{
  "num_key_value_heads": 24,
  "hidden_act": "squared_relu",
  "norm_eps": 1e-05,
  "qk_norm": true,
  "attn_scale": 0.359,
  "tie_word_embeddings": false,
  "init_std_up": 0.032,
  "init_out_by_depth": true,
  "lr_head": 0.00501,
  "warmup_steps": 334,
  "batch_tokens": 131072,
  "max_seq_len": 512
}
Each number is 128 + 24 x the weight over its row's rms, rounded and kept within 0 to 255. Layers, rows and columns count from 0. Numbers have three digits each. The size before them is the row's rms in percent of the matrix's.

# k: layer 4 attention key, 768x512, rms 0.0451, rows 182-191, columns 128-255
# q: layer 4 attention query, 768x512, rms 0.0455, rows 183-191, columns 128-255
# v: layer 4 attention value, 768x512, rms 0.0398, rows 160-174, columns 128-255
# o: layer 4 attention output (transposed), 768x512, rms 0.0287, rows 160-174, columns 128-255
k182 099:120136096061140130152154149095169132155126117129137125155154112145102155117128121068119118126113107158126104130125142112094119135139096123139126097138120126149127127115105155173165152136173114093130143115133112123129149130146118053136124138167127089139121100107143135171103086140130092098102099137134120121169092139133101140121167111094144116132134143094067134093127139125107140107125
q183 100:125119166145125167110069130095091112125115163136093116142102137125128153147148085102147117132132118145088132128168119099110119170153127105138154117130072097108111135107137184106130147153135132140184121122136112067108105079123127141138162154135143091137107124132148129134157152159156114087122113119129131092105100154141110164133125173143122140155154154091142149141154137138143143120126
k183 100:150105143121091119124127117141177162112133170133123093100147122124156120128136149136075128134121123149156122102172152155176085106102130170101144108119137178141126125148168135113091098124133111135099155138134114105140153175132109107128078077137197117164084125131139138090121113098145114109113126168160147127102143184123132109086123112087139122103153145133128119152103166110153080141146
q184 103:125146081139138145147100131079110121111104155139139103105101098137129132127142133142175089112143114088117110122159143137108090131113152117180107128119107124106098152134158131059164124093130132132180104118081173104112158109158125125136136131104104154095118131081085102116166107138132102108130154154116118073139153115160122091140123106076136155161126122143154151128087139124134122148098
k184 094:132105130108137125131092105167136150117148138151119118113183137122142127155123137097105118142161120104172130167129176146169116133152114144109107143138139122123087128126122158149080136107136153114159074144126164105103108107088087122124131110093111094167075110117117151129155124137161082127155130152091128137167136127119124122111142138172094120120150111148147149111140137120144107111177
q185 097:120080148082116133131116168105124130156120094143112135171080147126141091133085152144129129107119122111132112209166149152113127156154124106126130119127125125144149149132115154120157163154173149116150151147123128120114085107097109117132090133133121107115172119115138147125066081164120103124116082113131146150131097167136115152147169138101113115117126117137098152133191154143159121115102
k185 096:168153097131112104141139094118157113158106100159168118175136078121146131111158145140138155077152156068154108133180178106126175166109125148104161140170116130110065140140103194127134118125154144145159141149146092114138093134112135078134099104143125156140161108142164129133141175132143093113137109164111079166124076106122135151122140081130118135114132120117132127128120084131171140136122
q186 102:144139106115111115179118156130102163110112117162107123138104135107124154093137107142121103152189149116179091097136101095109133125117170169170116170134117102107101135124117136103152150152100153119131155119184138145154131105106119156152162172139134079150108099138133140136147136147133130163121088133082124147116154154129125065121138084118139130133134145130129052118107120154153112141163
k186 097:152129126111164145142070131105173099089151123165108164123136141158133114144139152146115141114099076097134126126105153121121107134137121167096107097127141133131107143130155111119087137107109141191145137122157159156071160105161140135120141146117149109121079166138080125139115081135137136158083153128078121100096148175117136106159096064128138156143181143136171160151080143130128130132157
q187 113:127147094104125180177102119188166163122111090151145139160065172089078162093120139139151148159140148132118125126131129105101158120127120155136090151129095165156155120127074143114152133145093152098144153140073133146111145047100096099140091108165136117124141111098135126153129094122135151123157131155150124153175123139111116151144137112149140108119127109097105061133112099109157160114113
k187 100:109105108170108101138127113112178120092082155093127133119143113116155136108109128137156145104094122090143119110094109117116158139101146175162144176162078135121198147115151110105138101119137124163142188143094137140097102074157167144078107185130115134119121151159124138077154114184107137150119099133146136133116114133114132101145106139157082118132158088111117109117111161119167153114106
q188 101:079117108133118128165121136140152126142136073123097124114125162100139143127136149156171138122059119141112092124134117165119154170121103114092153112116132162137136113156146142122121147132103131112127147093135131142126117075108114131121112127122157119163155098122102158108107122140130158117115137061167135132108156148150139181107139134128149099102093135110081100136173138136131109104184
k188 098:142116145142119102130119161089114141148116147081130147135103106130083168114128143115130077127130145140067111102155107121105180083104137134112116139169114157156141118150138105142153149124145165143129120140091122113140114132147122076138176156142128129108157127115137124138089097125123170105126173125088116138082121135125110122098164142126156131127173139107118077155130128096102128168100
q189 095:136094130112112120140139076155131128172130147074136160125119135116162135102116130087119130151133139111095115109186096138075150144147139103115126111127145134085084121100137097156111124130140148121102107127138074122124150082170151163138159108123124133092120129154143117117129144134140086122073109128113140132135126121142144120107113092138137161129089116125127114166139114137127149154097
k189 090:137178126148100130153161104149107142167107158118127101137124145098142161144126125080144144085139195117106155080135169150118121110132134133134099114112112114096151126109105118119137083129161170118091179184117142180095140121147157141135122101144152094119144062133082137126097129132116136141119148140132115101108109088115162148132134117137097144109112087097094115131137130198073161120112
q190 099:102103112155141146099119090129124103112111118139117134107104110140126119122099151108093147103156120120119116115109151148169135088134097126074141087106123097121105120134124086106128101114099121104150185161160104128151123142116162153133095137130138158149127113116156190120154111138077165102157141162150121099123129144165143136123108149114108159138162105142138153171102189113087123113115
k190 099:146142117115135151134160115136136154156107140130115131141115170127118107135116138088157092116122134134149089139101165116114132101106073104118134137166125121169105110133156109122111178135138153138127144157139125116145138137133138127108089095157153116139131113100128174090109148080120148113161173124121132162112114132128106114161192142151132085132141128166130174148161100118059140098122
q191 097:093079123139129144155126139106122077122148126117124145113138132137120158135099162118120102122138137119121121121133129137133111122159135138180123156154139105130133137091139087125092144114128144067132130149138140143124110096097153160178121149128142152154133146122150082109125150090124099106118130122141167129141121101071139126141120169151091116100124115138076135171139106127166164143155
k191 096:094137129115107101143125156096081094155078117103096081135104113128076189082100105126142119130142164149110124107085116138144131119115160151095111170150091176112131149130145173093123144138116130143105138129114111184110121147126109123153123120107120150083111094136129151167161101117111114118129103104129134123100102173124107132150132103123139138143152131131145107106131110139120127183122
v160 100:133104132134117100159077124098126138133135104086116121138113129155160109085126133088125110139147145134090099130115125106180144169120154126146128151117159124120156150129085115134123135092116125093146103148098141106101174090121150127141153132134097109121080116143129096094115104166126104131094130134089143172134121085144180125129144106174151103128141088111104105151142106149095159116152
o160 107:152139112137121130133127100138116143133130180141131153135152127157129113120092141146145159147109115164153130131164129128119134125168071095118132145097091142139102127130132094121129064151148118151156104125166141134134130134118138120114139157161182170126166121151135160160132149096144172176163156092139146093107174155107118139154099114098095133166167109118116149103114139112143165128132
v161 097:107147143137084129138109125103138139150121127134134135171131143097180160139122139120133121109124133162147140087092137139148106159149117136125138132143151148137118159125146107131135126139151134146081094124114094161063174114120161114109118099161130173119147136111113112128152125116110138112127113088105074094109129136122113142153151091130113121069166102126102113131135128125136118160134
o161 098:110136075105155110107122178182112171074109157142129172123122119142112089144092123130152125107118116113142145167134138181140151151129127111127134148122099120124133156185111114080138140126066143136156169118133103146154132151076107157132146165059112143137147147110170161119128112154145121180146124150136145120159114139115112113113135150102118122125102145120106174110134103125115117126133
v162 099:141108146158152089087114091106117090142138136112102108113124139144170153113118133109089127118119148119080105141112145136035155146118094111125098105165116127142110053105144089122142177128120108115126127155123117111152094144070095086147125106110155121124140125115100114092125099123128147114148156158171152115096118143104117179119130152118133106174151147158110138182142076146176123128178
o162 099:110109112092167136136091119125073143127145142162133155144136113168178152130160109134111158114223155107171153151141138094161108129124098120089112151155149124130139141131112172084146130133134094133095094114132136120122136128132114157131141138160088114168131124166110089094140115135136114167134095119090128104175162101080157090085131055127147124134149149138133122111100151091146123113121
v163 096:145118142104157091116115140098134122170176135151120127137148095095118136138192150077108098123134141131140166133142072145128121146124124099083131115091101114104068147133103129138144108103118072141143166121131118145196140113117105149162148137095142115112129135107132142105170163128126133171115112114133137129106098183137138123147116141090133064148108144108143121121096149178166141151164
o163 103:116099102117071107117122126143049176109078134154131127170107154115116128129093139144134144105117167099149165140116099122101112144125109169117096089190177166139118103107152098078102131147116124119115130138126137131109147149131106165178101096155139162125106132149118131107121134167167117145129139160118133116126146102090115139121111075129169171147111136164126097124169096113129161122168
v164 098:129139137109105129121138174161135115106145124138159128110136135175107115088144141096091093135184124122166098134134093126105175135121176136114154107123128116129133142147115172128140108116103129099153160135119088168081159122171125094152126171130131129125081146160100186156146122148147157168115138136127142133139141151128156103123098120109120139107104111090133119158129137157137140122146
o164 103:164103154150144106158107111112104143179127130118134133160151127138091125168135120126139119144146157088130134132117137123154116131101107105139077144183160155123118179115109131137138128165138089157135099142135150097103123115134134149155121111142154149115173125116106096133110164107127080073143110139129108096100115178115152127096137115138145115175123125130122121136144118111173128107131
v165 093:116151120130136129112101117105115070110142160142178190136136144091137167087133112141171154153162095098117110120157113144171124156124104096104129120109085127154119092115153107130114149158113095158061126136107063100131135126097126136151188131129131089124109186139132146115121128139071159147156135095148142141127164089127138137137097094102199148102116133149125128178127101118158144112111
o165 096:111106099145132143141164119114120167166112154132101117113110142149114129130155136109087130147133149109109175119122155163100102107142127077149153140154135127102144125153124169140154124127138146155141137114136131151174106136092163175116110147103124156129141122124116104145113128132158120097092165136080110184135123192151143163134097147164085124107156127113121118113119112113088091127122
v166 099:113133146126144121158148122097137133045185123085137137088095087171156088132148152122114097183117121128107128128162121096116122130093134162137128133099139125100088155161119127116116143125124109146110117099145140150105161120171092136138143098149143160150113161171119094149111059121142130119087104093149095161136088133106163196126106163115116117106121124180117146120144088149147120118158
o166 102:092133124135131133125114135129113163161107126153142123126179136149135110153099117113091160105148113126165156115125134107145124120135065156086126100157114132132139111112154112126151133110115137131095116121109143110153113143154118136106116129146125151161142156111146134133156167114127137150176102134127092134148154111118128095138141110128116175152127142120158106131107201113086117142116
v167 102:141139135121130079122175197213137139105090113120145113113129175123155126113099068098132107116109132151143127139150115124128136102141132119143127133141144128129141087112132141087147146138112132104197107113113159162154104150087130159136080141127134143096186093148154097129112129138127152032125141173152159130109108099129137127125130101118128165120140146116155142104126156121122129138127
o167 104:124143110118137153143132144079112076150169099165094100164121150141136174150145151133123175148119122154136131085116094122125151136145159142115140135102129094120116154138125146138155139105157067086088138142147132107156134099141155102132142109173137091131110120121147137132156105119135107173119106077086117141145121114118154108127129125112147129127136105158107130143116137147138099136169
v168 100:130144129120121140154132139144098174166116161094136149147158142027124102090133119146152121146121100126156121123184147134137133094133078142093147167158125158119155092108112099117118135129126117140115148103121154125131137129074150138098101129149084105131164146146147122151148110174119115133120167090107175108166141171108125159105129128133121111139154159141129114114137147102134137158138
o168 107:095063109086140112079120139126142104101080155146138109106094138134108133144107151117098119099117118128121154172088129137096161095150196087135125127154123101121083138152130118108136113139158140110145113127135135116097122148119081115145138096111157083129158082092107113136056158097185114134138124168161103137138118111143149140144114084146126131098121094084133118137116141152115103101088
v169 096:094109103119130098164112144122172148133120139119178201091131096150122102087116150117110163097146071142110122106147127132147120145147101127092139145125141127149160136089170139205155125118148151111107139149126131159102095102112140092152094096144164137136103123112137145140136133115137117116130125101110135100131150132061112152131136123109127138133129136104149102139102118147153126125132
o169 101:163119117133092129085135121143073127106139140160104129148089164139088119191117140111166092088139177135104142130133116105152122055115153090150146115146105172108143149147104117129156135121161119159141101114136120140115184122139155157109115154113140121112146111120094117147120144086155127141131126167169137106128110141088097144140077149121119080128104156150131154104166158116114110124130
v170 098:126125134105142095155119114140117172097143094146150111124126117110151125070126113131147136149144121106154105096129145139150078145181111155134123110130130115128146131115148113114121123129105127156108162069134085170113168147093138136139114126119137145117161135139115104111116129121124128097082094127111173113128135155127100086137109138162116132128139121135170112153095160159085125132148
o170 097:111145099083125149122116137137143121132136143110119109149150166170090113102105150123125136116109103090104146166113155110121170057092124101107124106182094129172125097116109144160186134114126141114117143136136111126149116103100143093130113103179125100149117079106145116112105113123150130134142131151128087169124111111176144158133132118105127113090110171134065085114187124121105143120103
v171 101:151124125189074113132167146160137147115055178140139158089123101126182196138113135137127134141079187156137102136106132122140147081127138145162191124130099139191094108100110127115121121142108121146149145082156118135122117140124117141115143169139083109107127124133134100114151117120113123103107132102148097149117129128130118185112093079135126128112117131106085148114101167110120112144116
o171 103:087128150093158117105116134092138134121170152137139145121145147136118087159123089148125164117158087127119128145138111147136140123096101149149089123137132110104086161151115121145112171155116141113105156113100096115157126129111086118139144134106128096143151144104110108168138149147139139114163135118104168122180106132134088071148131152103089135133131116142136149144138126119142137110121
v172 097:112168116103164135088132095142107088147135132139129105109186125106079139122127084160162125150129142129176090110141126112135187134154119128106125124134115130141101133099109108133150113173116151125135114094104121143106142148164092119113142152098128164109177085114160154159147140147115113145126106084127133133115114098131112140120134122105138089125108096097070147125133070130113146125136
o172 102:096091095157111092126124130109139158134135119120068127146085114165151128154131139112080129171117134123109117106124153131123105145112118089107140097118142129116101127118146128123106113122144104114155186129148121137107170123168151163141129137150110127119130123134125122113121180155169092082111138210073121087111125125128128124142080137117103126124121136122150135121145167080134116161181
v173 096:167138102119094121106136128134103112148114131092112105134089129161141084168150155154158094054118152129112129122137134100156173110142129111079159140120112103115132124145148130104128129133120121130110095141138141104140122106143106160087135149128093104147134092136105106105147125073171118119138088155123164094149147110122150105135136107167112101106147156141125111123141160130102128143132
o173 099:160146141145128125193079094189110105137128133101096125107146144083128150120153136175126142150134108132129053151116134102109082181104134143141069125087163132121165135098113100155092160127132116146166100143117114078126138103142111074162131156118126163110121145133100124165132096105113159114113117106143136159115133133139130124126152161158144146133105147093103129106110076118138110100112
v174 101:154122106110140107154137130084155133160154152132079137101127135150105112148148125107142117073093125155108149133106124131134117142184137125138100126135150146119154122147119126138136095117129164160159121169117142137151124129133124111112131092117126076139088108182152153092070166121131123092151124117116142118156114108139152137130122128151115119149163138118123133108132116099134140127104
o174 110:131153110157147104098127106129108103086133100144148138086167163091153154140089104153207117153157127094159144121109127110169076112121095144134145139121109129150087125106150099128123140158160193122136121124134148133100156132133142127085106101125159147107139169138099103129147106132121132122124187115099108160140146179085077108095110153120086178112094126124134127126119100107105181125142